{
  "num_hidden_layers": 15,
  "num_attention_heads": 4,
  "intermediate_size": 384,
  "vocab_size": 512,
  "rope_theta": 1020.0,
  "dataset": "wikipedia_en"
}
Each number is 128 + 32 x the weight over its row's rms, rounded and kept within 0 to 255. Layers, rows and columns count from 0. Numbers have three digits each. The size before them is the row's rms in percent of the matrix's.

# layer 10 attention query, 128x128, rms 0.141, rows 0-127, columns 64-95
096:077110125145118059172129164145074140046140097136118145162116141168132197125097096152144123198139
111:127159150125169110167080164145091090159131142103145202132095161096177086159088069159112127109142
089:125146138167113123193117148125082118071173142133145169146099152159155103164087106179133155169118
115:168124092117124166086096120081146100153095129131151151089107122119181093159130145135131131106054
072:085142178128149053198161131154092148114164109111143118133130135141095161116145099161136126146204
129:176143087171131138143100143090111109073149193122119160102106133131166077161105155144145130145089
097:152136084160144141168142144088089123108153178140109157122091133118178076185131175138116158149096
098:181145080120116161127100140100127118076129180142122166135121141118155079174112158133170090141084
098:126181109115135134090130144148179087058064129058084119151160219122123154104090157179144129087157
130:088151149145228092113148117142104164174079136092124075082106114169104156120151076112171096088178
105:132132171174092111177131103121120150173151167091119139142140180136144148089153153114111121116115
112:155192123143135184153121171099154135192152163166134115162116209100154134103083133133127216123135
108:141166100144151120120166116149111133128126176104075047148155093139132162125140184159130157068142
110:130113145143111118162128111178128148125135166162123079060114144143101148104156090061102208128118
094:125119142125189100150162117132091143092168049128125166097117139120088106132159090148141142148127
084:105115135126149051163141083131174154102170111106134134095152163181144159126165088141083109166162
084:090154134106140146132115116159155149151135125173131170179121152159112110102165104105156141154116
094:102169146115104162166162121161143113135077130208129202102117108101098113073079181129141167121132
101:149161079125098112093111162130128109097099163165145097120125184079171133119055174163110136164106
098:140097083174099082106152120134087111062118100119113100143192061122081152114108178128125149143125
097:125074149137113183155161077129142173105098124142206141076089059174161109122177094121132187158128
100:119122114115141079130171061047145080115114114197108146049135091124083170081129113085121170132130
104:160141132192148220132123126154089187205178160125167128130096102177142113156162111086145143112179
096:125198121171128141124063151173154113132129198099164083121164104147129097157077156147137132121124
110:155104134129110185108054129104173071138121206104115177124149052130119101146109145098146163154132
105:113109129088096140114108158108135029106030091136118141102148082136058150106131119117157110136120
103:117106110078127095146182090165067134130158062166094216157142095109076135137157133116104112144100
091:097126112051171127137119086114101089094108090159072148129164085074094129139082138074163146162112
108:109113135127107123158118111128139036144137116142073114088167116131070216093116124074114077126180
099:134135143130079143149106176104168087147152115113144136159117168097159139155066110125145108069113
103:077163110118128046120135099136115187167110086121159080089145101180142097136194122101146077099141
082:121153174143136167149146090164164122106095111081143143096142110130116082148140063113149151088130
146:078141137109129123124104144170153135128127121089111149152125165164097127105112084145160143138179
092:150113191185124144080129105161110128125162156113109137153149083178119095134098136149097166115150
082:144108150186110168140154121146114136069132138131089150178147109140127060169118171110117173175135
143:154107081160105138148150127077108097089131161172134143068137090079163107180144175106083107140064
086:092143213107153096090119147175137160152117096097121115187115173180090159112090088134146164119204
147:162117088177104162172153137079101129090138190161118153113126091078164079182152202102105124149078
115:172121086176105145176141130087106121119155187167113135108114085089152092184162187115108101157079
114:183121067161092169171151124105109140098159164171139157116139089083172069168129198110117109156079
106:098109179083108141075090144139126137157078082129127133145135177168089128073103074133112134115145
109:079156156114161131127129136153151116151097123106134079086123162161100193114123036106194093086179
084:168086059135091119122141079116134169113176111139121106092196095114063073115180186140168156100147
082:135129091163140188130118109149124129092145130125181198111185137126022118114182128175149178152160
091:104143173097135183156136139100119143153097117109130078055158131158153117130088069135166132106123
081:142157112107135113090122089081108070106110138090104115162075113124110151107150149151167165110098
076:139178113130160089104113109154098060131119147173139089085164139122117139154101182142105131091121
081:149150109068056114162093123113099133091110105100140130131099143149136118106129149167118154183133
075:137124105171094092100113111144175104066124139130121150140191145103122107097089182128096157113148
082:240121055099119137093096056136165098110170144130165119081168157107107138102112070074104114109150
087:122093116105132129050108108146115092132185127208101140189124138124128178126148167094139122127100
083:166123179100127158142117101144118180159111148070096124140051111132154121146131102145128129141122
092:167167143112146071175092087072145164072185172045098147148094104168125157131160165118113122085116
080:149116100128098100144094126082113179152071200126130179119101083106090161093096137158116128092161
090:148125170136189109096100143095070153106138188077186140086125117213084147135191108148160148082135
075:159107130174121117121105096182155080094173129106155160109141167090108134116090141106124118087152
083:144143177140126145125134142115129127107151176076135186096122135161120093093116100134077126032116
086:134130135183143133155100139112176132205076160114072126195078128050170113148120073094086134173134
092:210180107125118133149100111160105188136104131118109092094131128105187113088109094129126118143147
070:159125131163143093099128151126121089156103112139068068075167100100155131149117079154126108125092
087:049128137118096120101148142104081145172064175100150118118074118094141134127109079128099134143119
082:115137102196161128144108156187142091118108097190107155141161116087110103172097108114103125128170
075:159092116152170046130086122090134148131101167168148045096211076156098122150170152132168123128162
075:157184150163152102165078125160130102130136155114081118129087147111146116123150149097175075132108
105:131143149072161124158099185135191126113160107094079159120156151152092108128106180083098163163145
113:145128133126127180117126083109130143102183138103185197107131076123086133195134142138067178069156
082:141128132140111188177163086120140178080188107083130194107142109104109069165145157109111187101160
104:123117119184086163128161115094085124111135162148169128100115105094162125148162127130125089120089
065:121117148051146072146099112146176148142131096056102133122140142142096168103102107130116142126150
114:117132134170090171165194112094090170084159151148126174139123094071146078173131189130124162126110
086:119099117166080155163205098118099161126153149170138147147101109081151082183156171111122146129088
084:156106089167074169139178121113088141127137146181143176120147087062146051161132214103103120136124
102:118093177076091076118131133145138126121096137141136124120130118144121131103132057107087132135141
120:064145157133163112139157127159144103152130114122104061123114173147116189121116041126173092113161
103:162118073083141107115105113109107181142133137096095127144136067108073090150093161160114178136151
107:167138104119147165139130139167148118168132128113202160078164147110070070110180153156146157191166
091:135118160130116132135162126122122099155107146094066099076154190135150108138116078154111115173158
104:167146030085122139097130109092149097096172152134151150097088115127074124129118123110146151159102
096:102170082139179175138099166124150078124115155169172124141095118111126147135086157135121083085074
104:104118159072040160118079087119088142062123062067159158115139091147120134132087135110163180157153
080:162111130111116089089131122109111145103175141132205167082169081120075133102083190088124179097140
110:179115039090170145094115094147136113127122191157145112105134140143055140107135141064072108098120
101:129057115127129109125126152185175107149167138184138124177119161130084129097171136102120127156088
105:157151125169167131159124141131147156135091203054121133138105119142169142100168152082111101128107
108:137199124143137093165083070062140184083146125060111153162112117165110156146116113163139089049097
099:159120082113161110154122158085121210097133177056154158138103086130101127086106106115122133116159
093:152158160149167128147106144112088150114146163088188130073123104176125121139148105184139118092150
091:191113139197092089100067085174117126116107141164156147130159148112078111149144125096153160157137
107:155155197193118056108153083098101166116092127119153140134133104159124098138170105159091142086143
104:100164106133141115113137118138177186098150155125093156135052086093167149145150110100106142099109
107:154163108108163196094127142102067136098102152124157102090147075150167120091117191102103112098173
087:189084090162146163113131156117160085140104124125137106103116123142103127130109156083008088151105
109:088175157106128130102117143121110168101066159055140126110108118107136079136126112157097174162149
110:143170104148133084134142126183120104142043121150123154126135158079110116167139101147131126153122
091:152064146129114127129050145167112134090114132108150096125136146145115147128118080112184100156144
092:123161141191127086124113109124130121123153110174096135131103139102105132139144057108175121120107
080:133184089138133164104064153171093072083084181077120140173128125182110119156158164133091161135157
083:109115129152130158119141102131174138165191090069112139136123151132071120172074141135156196127117
087:177112181145151166114118150138125110091091157061145132109131110156119112183085181117118134118170
072:128117135161131209146124106108117098158166142146127133151099131080150119134112155143126161147117
084:129136086116133107090169159156093129097104119131160090131182100135119145089181104137164080108133
095:139130151164157196084119164138115123118112183105133124097156143124158074160074194093116140116137
087:156138138162126141082150156136094112104121159120138085129162147103171113146064165119125113121110
086:142143154095140125068137144102141140144116108140105123096167141125142065149050144130112137173094
094:104116112171153117106206171123140077115186165131184130108185197127108175090119131165170127113170
159:109125154178170094121095128163147084167105149084148120131093169160113177105125104144167145078198
096:111079144158151134165135161111101081088146126163165161163165115102222085119165102121152087127145
088:145122086182097103191148136077138111065122145101121151158143141109124111129133154178105107180121
105:145117111184140126152193112158154024152177151081158143162148174129172204148120139164133103107144
092:139080130145083196124121142124131173082133092136173159110145114162117136116100124124103130072152
115:138115164098113132098032153094127181140062056163150138129132134105116083129045126145099142066121
098:128152132097198107109138120177086154164168132132079097094070149101102174145235120116185153133151
112:111096119099144131058083154132155162151140159180097132156135127149102124085181101106123142130140
130:136156114188175021145144117120103095109148110147078125118155102134169130068182115150111092170098
105:082074062097056106127151114112160114076137098114108124183116175138113129044124113212071121147084
102:139106092133161117106155088138145121128215142141118136102148103187124142155179099141089138122151
121:147163189132160137117120166138061128190117129139153145097136089102150124168112142116180072099109
133:144117128121163178168139097109127119137131200158147138074161057180087123147254082112141134127110
106:148114139154140170117116140110148171094139134101211127094150100111129103153105174139144098103136
104:097163154146179136090122112135131173142188142142118121118106099148091154139167107102174182133142
117:133195154082179191117138115131101180162111176136147130118167053145129086185092139083157123134160
097:145143137090103175110136114165100147126118181133115158031171083158068116143117105065103067136147
114:135077115135130071164155077111195152128202125181104146168133106125128125128206117116113172172098
108:113163129125163124190110090130094141200113108098155126106165124119122094154084140082090097172142
116:115121130122115178205141119105159102086121141100147150115163102156136119126180085134126095161128
094:102153143162085107148162182158093087094059131111102135092146144111145136105087171137119056117118
099:124147159168189122120080144137106146212070145121144114099124166095116143154138156103148107110158
112:124147141150134193097120126142103170159081129139135163123086149114111139107095149103152134060211
# layer 10 attention key, 32x128, rms 0.136, rows 0-31, columns 64-95
109:114193163111159164058162202149182166154126122115154164110107072157062140161131128155050148112146
085:092117113125150141148142127178127158100080103132075129128098121109088143068119157095165159130188
080:142075099155108092169174089143075128107128092147040121146147154063125141107107162131149150177092
119:132082076153100091168108094068101105144111157121136094142115148117193128128128119100176084143056
068:142172140122166127104159133163124166137158060111108167110096119097047115126123137189110198118156
137:126079092155085120147145105088094117118108144149100092148131137088178123137106130086152098168046
092:129094070175084111155146127083114105118141134154098105139119140073166111146135158103124099159027
098:116087081131072123136122093098118112130098179171107096161147142110207123137084151062131083142084
119:126147156105115135107159089177133136133098095127130098140136136165093172139099072189110147110210
092:120160083131195090171127093088106129099126108139074113088089101165090158137136137108122138162129
100:089148135160144159099122128128096117164160144153135115148182115130088136174081161152111149138116
097:095143139093125162103119162173143111144161157106150142153139152116150092130076126088179190111216
101:148161106151127125124144080176122104101124154134102054125109135144134138155147153093109161126161
104:132061123095158170170160147134133125100187167136145202092107148056115130112155154139104177130117
096:118174103125199091128137170108166136069130130133133150157100093121130099124170154132177145123081
096:120093148117120161188110083102167104177151154153143130089125166114112168114081105165135141133092
100:086116118124148172083116083164133154132162087160138109138152152156102164096143070141218088074137
103:127133093107169100137123138130125138139102160170164175099126143122108167094131164146134111076180
102:149154109113080157119156177153147093150159083117142119141065177145072080127176156207103079137136
098:145103072173096113142176132141131093154098178090163099122123126170126165106161127108080151134117
105:145076118151181092150154161084126176127107120118183143084155112133134159121128138154106123085113
096:143122093157116117143151141159099110147160134145181156114113110126061142122163136104162168097148
093:114120092118139055125185148088066158107141181119114118084157088174213149187105105047143133075177
097:111182136140145139116141100126145192102126226141133086120139145207092145121157074139172072115136
108:154110144150109095125153115132133139149042123095135123091181060134146166149116060085165087114184
093:109068132098156129092121102192087162115101094084179167136138093079091087142172098131169149102133
114:098085125144120121106113091117130115067145146178171102095165138128146144088133114070138142058132
088:182142081125146108181102129136157095110056100141134155142093081081110134083119210051083083101189
108:101104142126125119179135149170182147123158120161108146095194108069089113196154127117107230168103
098:108178182076102086142110160125138152130117142118128130223145136057153099140074094119128139129136
094:124151079135174110190105101125143137165150164113085101107103102162087140162120188124152097141115
089:126128140096138136152118135104110177111122088113091179106142072098112148130139153164111150106082
# layer 10 attention value, 32x128, rms 0.128, rows 0-31, columns 64-95
100:186085137026143139147129174156065098135075110131106138168104142095125150160028148138092113128112
095:165131123211142138148125057160093137087089106114096146087128078127114089206179119133087124172148
089:089156110079132177123156105136061113204127133099103188160092092146144194174109144086164084214108
089:078176108109164090103099204097142167144168167128128117181081136146113129066132126126180101145108
102:090155155120191123089114122138153137083101115157115125134120085092108117069053146115119123107113
085:083121126111111168136123176106163162153170124094145189141143155133174144062133095132120144082127
096:115147097073151125082167099155071128174178149125120178103111139134107184121109121094112114160107
110:147118128094143118090119106097114197083170147144056117123176097136148140145080112110142120143125
095:188113135133113144136196078106088144105121142116080089095118173129136134192162117109184157157132
113:104193113159158192115172105169151035153076117165139107119178136120103131089111121110109182164136
091:219147122092081143168203097142120101105080137067198104050142119114114178159117138159116126142158
099:120120127119172169149133168117109139085122114177061171140132055098145148083143125094124113141147
113:083084141113097093101081167174127156101133097157108111135146167130143134170138124076101139121112
102:144156125154186158131189100140047134126137111102092168160101212146114161138160131113151173137132
107:139130078159108175147064150089055086185072159098094162196101164141131155128159142105170134162099
105:158139118109089110163148086083117157104115120096089128043127087146133105150150145164129103144122
094:053127095124132146095108157131143104159087145149165117170098152075134164089134092099163091147117
086:159181147123146151125187123124082131155117116156094132155108090131085174185164112135124126098121
098:114110173105160101215071112118146078100104066158101081171040123101128143145100145103146145103126
110:121102124177069092144102179100118129105128084168086091125036103095079081120145159163143091111114
103:099119161144108150119103155146125110086149129118113191173145147134132143063102143082161148057108
109:042095107077138154126098121138052092163123153166084072186103146109134181147150147135093134152120
108:074075102138101152126048150189119097147125142091127140151088122134134126130128134099150072154119
099:217158141175127120176154158111075134127130075108104151116185053103098127162128122131139149178160
098:124097108093144101124094168103158118118121156123070054069056145133168052102165153176079127170116
085:060151186117071187085105179086179051140078116149140082151150117103147105096160125130159140108109
090:156191164125134142076200080125073144180183106091102111119139101157112122141189142108117146095102
099:187134167144164072100182172072128165115162162141085163084215148119121093157120140114117151065167
114:151172162152130193113158136119100158082140103163112114101077128151138097142137131080134091084141
089:123111073136171132132111019125169138108118195145146171192066118152133140141101120156076047160101
108:172125170142147131123106105109132106091163119118031137102129136122134099149091134137142127101141
107:216127175114144131137135102067115160098121131100191115104182080105160155123161085120134136239125
# layer 10 attention output (transposed), 128x128, rms 0.176, rows 0-127, columns 64-95
097:162092113111087166119067133146136102112110138132121120048102123157208133188140107160090085057148
094:160140122111114105161142179136133120094138084146075082181117133135107101115083138159140169074134
102:171095140153137123104071135143129128122123142140102098120082115103213097146092119111144169125108
096:163161138150132128133142117101171130093103138109213113111145122148110174090072153158176096145169
087:139102144114099119103169150091114133117137091101123148127094065115102144094131106111106100169090
091:115132074113121189137096141140138142136105141108134129093110144087154160147142177147132055200127
114:140096169127121108076116122134105124128196139152098126149138093108165106108117098113134142110063
094:167196143136162122115112156089130079119112108122065127162072102161123063114131103172135188169112
094:140122152146125168133105195159105140171061065096100123163104116169107119123145083133192165107123
095:073120104217124107119125126114084190131130193153111163120101098146134092141138167099130135227060
109:108128155168093182143112173169144116156145097136118173187137137191180076115140075145136135095129
108:119098085144125157141151081113135140094106112114081179132157149061097161082141157103135097111125
096:126112140095108155175075165122138116071108096162140154125092099122090098120073174133149099155174
107:141131175113126145108129211188155132118105147152134103169138141136154071113118132140138115133204
098:125189131120109117095074099185213121091127091100088114104155176128189121144099102118073160165168
109:060169143146201121131099132181120166191145095129164126126164100142112116072153055127126128108143
089:150107194127080163155136154103121130129101109111096149124171145082095135137100079130091071167130
093:164138193150139162151069167150155138140138078115152185165076152150168153147078085176133148131111
090:162113046070127095142183124159151151148139130153149146089148127126073163082170136129103091104185
091:135185093118151142106165072140134155091135149162183147109127162130097199163134176162135123078201
085:090137116142089128137076131108172126115167143098132073097112056127146134145134100125112047123184
115:173135156118137164054099141107149097105130159128099107104159203085158115181097090112058079190139
105:120109131182200136107193097184168179068139107132132123112135156109139199114172102122105122136121
089:134176150116116136146126131128163123116053156145160183168139140149128142165188132218184136090193
112:088097117171111122074180096126151136080112156166123160094122161104120119122126176148078119129163
087:141136093168122113136144139128131188143154187093154105141183094191105164115165104120113067184222
091:106150204128133156098083165101124087168129167140174144167131104111156094072141060099098087111132
094:126147153090094152097124168146103131168161153155147153142102156122127134156114122167202125094106
107:097111141095095142144057150094118115203114142106104158176141132165159126154139174192164158084175
095:139156184185154195110120137137109118115128086168098129138139134182147100179081131118057154130173
096:079132108160112130090113085194146166094128149135169100112147133103074155108103163134148080130170
116:109151126104110165173155089150138139091104151147140136110165179140063141121162152144130078166171
098:151071119102139162120106110156126058087135116106140168057159146113125112159122084162148082128140
084:049137082101076105126155106158175145098157067116085144211128118119114138124073153184073154147143
075:153119182158166173083096140134138154103174173147115168218072107155134162128160135107121092170160
100:172215179173201076172121129129117197168111182130168095146178184146093132092143104108168153112148
094:178107173108114105089144145110125094057128159103134172171092091090163178103113101128133143176106
082:087168150098162155143100159104155084142081166138102095066127179121193161098136126168142131086102
092:123133088155113031085184105191131136118204183104186136095082136124176103079124149123148062154151
093:165182139101167137124174152184118107117112088107151162117112099166107121138114101184111152232170
086:095134151108178171116104126150164167145047072135048145129141158163116084137132135139122164206063
093:138096124189123148084137165088127117141146142150079146089120064113128170118126132101107131126109
093:000158139074138185093115153138165110144095079094092191088183079156164077127120108100123126153112
096:185119133111111128118106101075091124152091097145090085186136144095142107159138083144135182094191
091:111188112100131210151126127093096117090099134147130137158157132158075125145179131235122124139157
093:114149116136153189098143143109131148096129161149100122202159159086127075122125140131113129192212
085:144143154145140135087114037146176192116125170121085151106105172120122077152158145122123149113184
104:042149130159177096099124132165127140104156130125135139080139168127105106066102155078133125114116
109:149148146143113133138159169151093117120079156114148145085099104148158175126132120154166130136098
094:129119133137160166060094116151107136128111132115138160182156125163086142152146042126101188158129
088:175072143078146188093088086069092086166147139088122137173114134166064098175155083109120061106147
093:199068128166118087173087091148116149131198146194178101171120150149116126106148140065143168163131
101:112153153178149142126114134125144129101159201102122086077123104141127145135139146095178058057127
103:200151146132132157106128145102101083088152196122188144119075241146177152163123150156127106099167
104:122129129169141137154136083192114210164136139137155122116085110129173154112115108094143100110136
080:087169128127167158129093148168112114123155131151091129144214175151139146161144119102126165181179
097:125159083129128102201107091119097155121103143135142120093153211142118143128132170162142123151171
091:151152134135144099135092137037144132130154156115141121153156112134144182094206141097169136088102
083:112140141143132162094154170172147132127181169113157168205160153168117172109137146140074125142130
100:186093147111115119099139129122218126169134185117089137165092100098140149162098128099108127189104
089:114063147144172151128068168126160053193163138098120119179149144172098103155169113132105167175155
098:129144124106141198116129112099128094107159108145108161203135150113159128155144087208107153140176
083:143090142159102116127134152164096138147130148159114131097144119132116128094069160073181108079104
094:170146126060144114096156130072133137123089134185051112185143181087170104152111117102100145195149
095:139100158124087146105133084137089153080073093147130151109121117129149129164124083140139093132127
109:135112043148105074149110139171193145096164106122039149115113122086140140139097104096089162142100
086:156097031087165132103078115098121178148080169092119119154074152108119093109163095178125136120151
107:101143175107123133196112138111127149185125104128182143185102141179088172143091189129166168145190
091:209144152149108137156182156145139157094098088140153174165113086144158115122141089168155093071086
093:123127194169097176101178136090155123133100120128201150110103173152117102100112107132159109096147
095:171139109148100087112148129128117163160173151137154139144144139170181121122161132110118090121130
090:140135100128147159127164135162107114160139091113124152149127113131058151157182148128128105138160
099:122083072097142136093064162165136077103094106133121129124164108099085090128169166108126160168113
108:125135159176141190139138135079086141121179096123163099117113176153121161174132140142067101176137
103:088111105144123136073158130134159127080132139138053136111155158145155072081114118068093131163127
097:163118205138119107140120120136095172170136076138094108133055199125164105107088082168148133087160
109:078164097160145136105136089122144123076098126117086126158127143086090118149113126169161102150116
092:102116112148084095080176139146130096107138121143106132137148070135110109099146130092078162176150
113:170183173138105106107096080133131123173077163108107149088092175139162118118118112178179193061141
116:125098092131153158053159113153138116081136125160120157086119123065132122055097160091081093100102
105:151143149128086151173131116058091123192079109120090147138121118140140170145135079197173163139156
085:185131082163119148146120199118170142078125145112137136128125166143194132153102105134106141185130
091:173117132131098115152113122130169077077128104112082152129103139170151125120166137160172125154157
101:166101110144092079180118135116141175126143138184078160099212140097114123165116112115130183134148
097:109173227122176123132140154091126073140116191169110124131105046095104118137094127151166095088114
107:154153101165115194117200159097086129148122177091184118164126160187144181135137152181168075070187
109:076114153143149156089198096107130160155096139156165127165111114122153088130104144178149111067134
122:145121101137146114135104137132137152108171118093064135111148133073138112169129100121060182144139
091:077152118162161161115139103149128145149071152114153087152119134160143151179156171119200112088139
095:127157192163134119145193165104094143161147155132162127107112157138102173125138164138142143133159
082:102125120109195102093125169208108116148105127073178061124170141132124121078184118117101079085154
096:117119109123176091121071168184143137124156113145155157125189100108142168169167095105091150183112
110:144093115155109133153092168100178124134170094097114137061171157128095063108126136175073144118110
094:108166127135172162062158073131117098144119090127099099138139116148127063082107079126099110130133
093:167076146129132098151104135157133106125142114108083080166142064128181137124112081102137142129110
109:167089053114057136110173076107134077072142135125093142145127135093131099156141078144124169107124
113:118114116149173131074135123151070166139204119116129100122164117152111142128166087143131161129161
087:171123150154131123103110136098118085131124128105140081131162137054187122142127159093148136071131
112:059118113194069129100157070111192073134148113116118105129138130114155121153162126098115177117125
113:114121086116071113143145146103162115145115083169156162094106136106095099152138171116105143168170
126:142140094116159177125137192171094158091118128111100078148210112183092079119144149126126093146105
107:107123095116133142106096118079170135165156127196179181130084144181167139168133103034128119121148
112:120105153187118141158077076092142110125063109082099163177155120169138122131157144165102124121111
094:156110094119058088144168116101127133123056121126171174132097164131071057074162137112089110142134
101:166086081122072132113117094120166062117072111104150116126124079119167150151160142105075186076130
101:102146095108145167153141116119153147171105082153100123159137132166115136119184092112164130120146
087:162100113173093110147144064126113122091151193121156102165097132093117133125137167197126146141129
104:058186122113125181177155176155109151158130115084146166135097177182134120092153110129149096138089
104:112169117159111098119146111111220177155132125164161168132092131125159157175137113064152138109090
097:146129097156139129099141148155167168158097099084128108112164066152196162169129105088152132084069
110:099112169117134088151141165137111145091142153077053109091105085123105136064125114188133088146103
088:188107131088117138171138139123085117165088096139159118113099084084114200122109185132136123140078
106:084122108133116139088114062105157123112169100137132109148117166171126117161193122094138173095112
100:163076144122115081124084105121175141129143151099065108218173067088157184091148163139136089155080
092:108078070126095152151102132146116162096145142089094104145156080112171125118137164141104134136123
108:156185152099129164106088182116112137192080120148161122069136175133134126165137158089087097094169
105:169111208105104138130113176142067159145074138113160105103190124094100141105102092174160091162124
107:103126162147165103123093131095182134188074110085106176102135138147142102103099085133102117173068
083:166142154093123161054150193095121119151150127125122110102161127106116158147135107078126146142112
129:148115123138106130066134096160149160132098172082093093145103086051189105109122164140140081059094
122:133159096126106104140133176108136144186123128169196214119026109105127127179107123098113163131187
107:124117131102143108111150127125141181143181102109108137084134121116086146102097133178118099191168
122:157116119145092152133107189151114093094076164168169072160138067088132137129142114155157120127148
111:181157099094134132135090085181058115123173098184168140087081089165070134192084126130145147112232
104:103121109108012171133117088065112139117119117141146130068122148143137179139107202113114140075187
121:128088131173077072117115072155133060133148116146147144106105152107092137091095156115084136132135
122:159076113128131176148158178169096117111124142069149101130130137180111100111138189169138126195146
128:083084094105112119135112112158108103126128116177135036157121128159072142110135151147120104123111
# layer 10 MLP up, 384x128, rms 0.144, rows 0-45, columns 64-95
107:104100122087138116009103096106113081156078098129135095098100096083119139107168121099104130117118
095:134141171118133123087097158125121116143135125080121206186139088103060138176181111108103139177134
095:112088112067105094140098129131196134113097181095106132095133123139123173109160127183132101144147
104:121127177022211142058078084121067096150113033089122133140123163109079109074139112153082113137168
112:127189178113100130097111077113110139191097091149143178129144157147132131115065122132142141088164
105:018108159125113134152147141115116136130094139135107120123195123178068106145059054087121197156133
098:112194131124118152100093165144118158170122160086140124164182155118119146132186125111104086100170
094:131135175104159110150117116078148123131125170136201137122092134162122151156074072123155147087119
102:124123105131151080111148149089124166080058154078137110081138100160089140140177121103119115095131
103:116081156171112140114095159126133155150090139132122099121131140130118144147049072096155088090187
099:122152150131134106116160145142136144104169164129071113108087142149108125129161140133103110090094
108:151133177064112123102083120180096129213088064139103128129140137199110112124074109146085094172160
110:084120187133175125107139181170127161104079136108100151174096070162075168115103064144112174135153
110:106134139063154097170069147119135122135128093132146121145107099154129158083112141104108116186138
104:085135130104146129076141159107136088158154072138155235145093164157121132143120153153096185134144
103:135153159151084147103157110126074143150084162126133135133094129173096135089152130137097092103141
103:099088211130134161130133148126112218148126150091140067137172127151090175114126090137175097124170
097:174148147029097125103087081114115157099118101094100121089174104172129182106109117109136130098233
102:147126175106142115095099141122123161221066133124134105144171121183110089174132053111110134082123
092:090152157108190055120160146156139123193094126138109132142174106177164116160112114118096141148135
108:131113161115086100099108128081138141123137139121143185138144153109086185112115071155128089157211
103:137201147032103183097148124108167189154090068108164157157110110160148109090149098183143105083166
101:110135107135105115086113062134124156127105136088134063100114122117101114127074095081114123109154
100:020126140120119106123109052110157092108112086110120108088071097112117187072165142136123108151127
092:141131136101132152129149138157117104123127094073146139144080126102121147133188096159087135194117
094:158164184123125107122129150102184152161118182118185162111109048175097127146093123163143159148175
095:099136150205113161105107176138110069127177138127123123119083168160105157083144117189111093148157
096:098087150102152111147136132140116165174109119119144159059096056139076186099131076110099167148097
096:097183158094148105113137111120129093140080091164171055105183173122137093123147114209096115131132
100:113147095096120138097088101078134148112131116107120125143130138153107107077123148115092140110125
099:057095199142140129110121158097134117144161116108086169162143072088081136106165129197124162140145
085:132146145145148125113088158107125075144087160114097126131131212157148153118094091150159115103165
103:079089108171155081129135147134146173128133128098092078146198149132145120074140123121077111141159
095:092088124064115141076154126138164055182105077115127135110135084129118156106167123131136150138156
103:119114130087137140203162120162183173135103148112170128094154186137067202129169154100125141161138
092:025124119079122185122142135128095088110101119096130124041095099120074079108138100113155138171163
097:129095182125115135149116107130136138144122109079101112128140097121061152109107087134117155119123
096:087148170166078123073149095132107131113130092149135094122142210139109120094094141149087169102193
102:070170148090129169143125116149164135127055135112071070101156158135040127155109085156171138164163
111:121132156074158073120073085180129132144086061083123113172132136162128143137123112117126146131140
092:130209127134116145122041174121157124169123130103150176180086163123179102107089118144119113096130
087:139209141088095122120106141110123121182112091118095122115138129089126149106131109068142141085132
104:076081138091201127149096115187136191166119153063083113180142160235117149168113081118129129136114
100:113111146101096069059147123189136149097115122119132130181143063153109133147144153108124129085125
096:111134164101144142143114120111162107208079196142155174173137159163150134042120124150159103086145
099:148143109131094152101124120122103168166070118075097117149107118179163147088141138155099146029127
# layer 10 MLP down (transposed), 384x128, rms 0.142, rows 0-44, columns 64-95
117:117127091091156111091102117129106131081169061095059070094089125110153124112153127121109166163152
094:142151086120120133141171126088151081163102153159109087120118122109135084102189129126122128114086
086:142119168149145121085141061061160106120134147141127121158140160163138070157092071129118178152137
104:153112160121147174135082146147118121168108101173098150111111106124174142112174133099128119120148
124:171087176119127098175146118155102112154148091175164112105158077141115106089161181155105139109174
114:131124121094131098101083109076188099128109126138156130140145149151128077159099095115131166129118
091:180134168143086090172174126167118160077157114111122122091107081096168105047170111173140130122097
083:109173158118138107150134160185151093157184097113117122101158096078144115122161169116113097171100
111:061114157105142073147159102101128121107142185101125152128112146157126074163107133180108149162151
102:112131148153116142131174147085106138132151116132094105111152101103104133074217136091095152114160
103:126143149158091152113085065118088172131137149126129130123131174115114087163175174070156149161062
113:161145137080123155050143104138149115121189117176084188147119177119167134057160167123134119119104
119:094081159134179103116071076102092141111117114157117053120079135105107145140097092083140128176138
121:118079148132145142100120153093072120100125103107181100119165100156172170139073160093128057147136
105:171116133106090077123141116141046174149124158147093123121125167094138066086104143119093151135137
113:118156101117155110119133135182102163111174170121116174161139092112122123151132184132166121092078
107:094151111126097146139206155072130103103118089073121124144109130107154149166099105194151147089071
087:093140116078156126111144105104147111120135135102134161101141141082103101110122157085107178142116
113:122117062140146138190177119137099101098077151092149041110116145103144145127214135167094122091115
089:166092156136049128107124118148156111082146041068160175171117096133086170124169140154138121132123
116:122143124119090039159140125122097185094155111102175143107136102175009158098136152117103136146172
099:078153104133142120149105138079161122122117116119104131167091114112144169068116125169161144124111
098:136126109142184189110133135154108123099174164186133106139082145143110055148116117059075108147117
099:159128147088121121080126131120178183091159101103168139139147181094140107156114117110143115136140
095:114123144104144161118120173126127167170134159151098078104111118080096128096196127188165150173163
092:138091113067171072119074130151170134114115122187145148143152161104119105069122117114191058141114
097:148098087082135141121109098173143192104108152056192145096139141173064153152168099086167154138153
097:146130134151113154172098182150105119168139174112138107141137153051154105158121138135132162120213
081:120103141130146147154101189096098132132136094072099124112093120145158099095133156151088134211148
088:123125093172120124120213091131150164091139151155196091137109124129091120092115150124099122142087
103:099122137135072109085125098059079127181127134100158099119125095124057136160177114151129174073102
076:150093107150156101159137093110099119125138085113064122179093040147144111124139079098171119153119
101:141105131044119135214168081127137076101094118096117058111178114176146088114109092161119103134112
089:178131143111135116152110138175104182085111165170111096151153118075126130188126147172108126080121
109:125119091161114106141178093066121195106154135100099101141158116132149103089136101139180098116114
091:095110096104155082133099074102088121135159147136125119138117121099097043190114142118094156084102
088:159169085175134164139160167138111095156123130124156148145122087083166121151162149111143116138155
106:099087126069137168115088123130111108125088187137095168156138161168103118129123113124159120124159
089:084077134169117175090169154071138078100105120190192148187114129134115121126086118104166130122071
113:058166095121149126130132140110093069143107119097162155120126142128066139129089172077072136179110
079:154153136093121122115181106112122115103124118112167153086126114130097171170192105160126125130181
082:126088222128111169090130171165159147114110108110083094094166082135161114102143099120134134135146
111:125095147109157139189131123079130123119154087141129103084123118151116182085086105132158110134157
105:157150106100106178061175122123108108133108113071130116175138124179126103085132138136154109108173
090:118115115135131082158122114135128111112140117121116117147166152168178137153076132112134172158085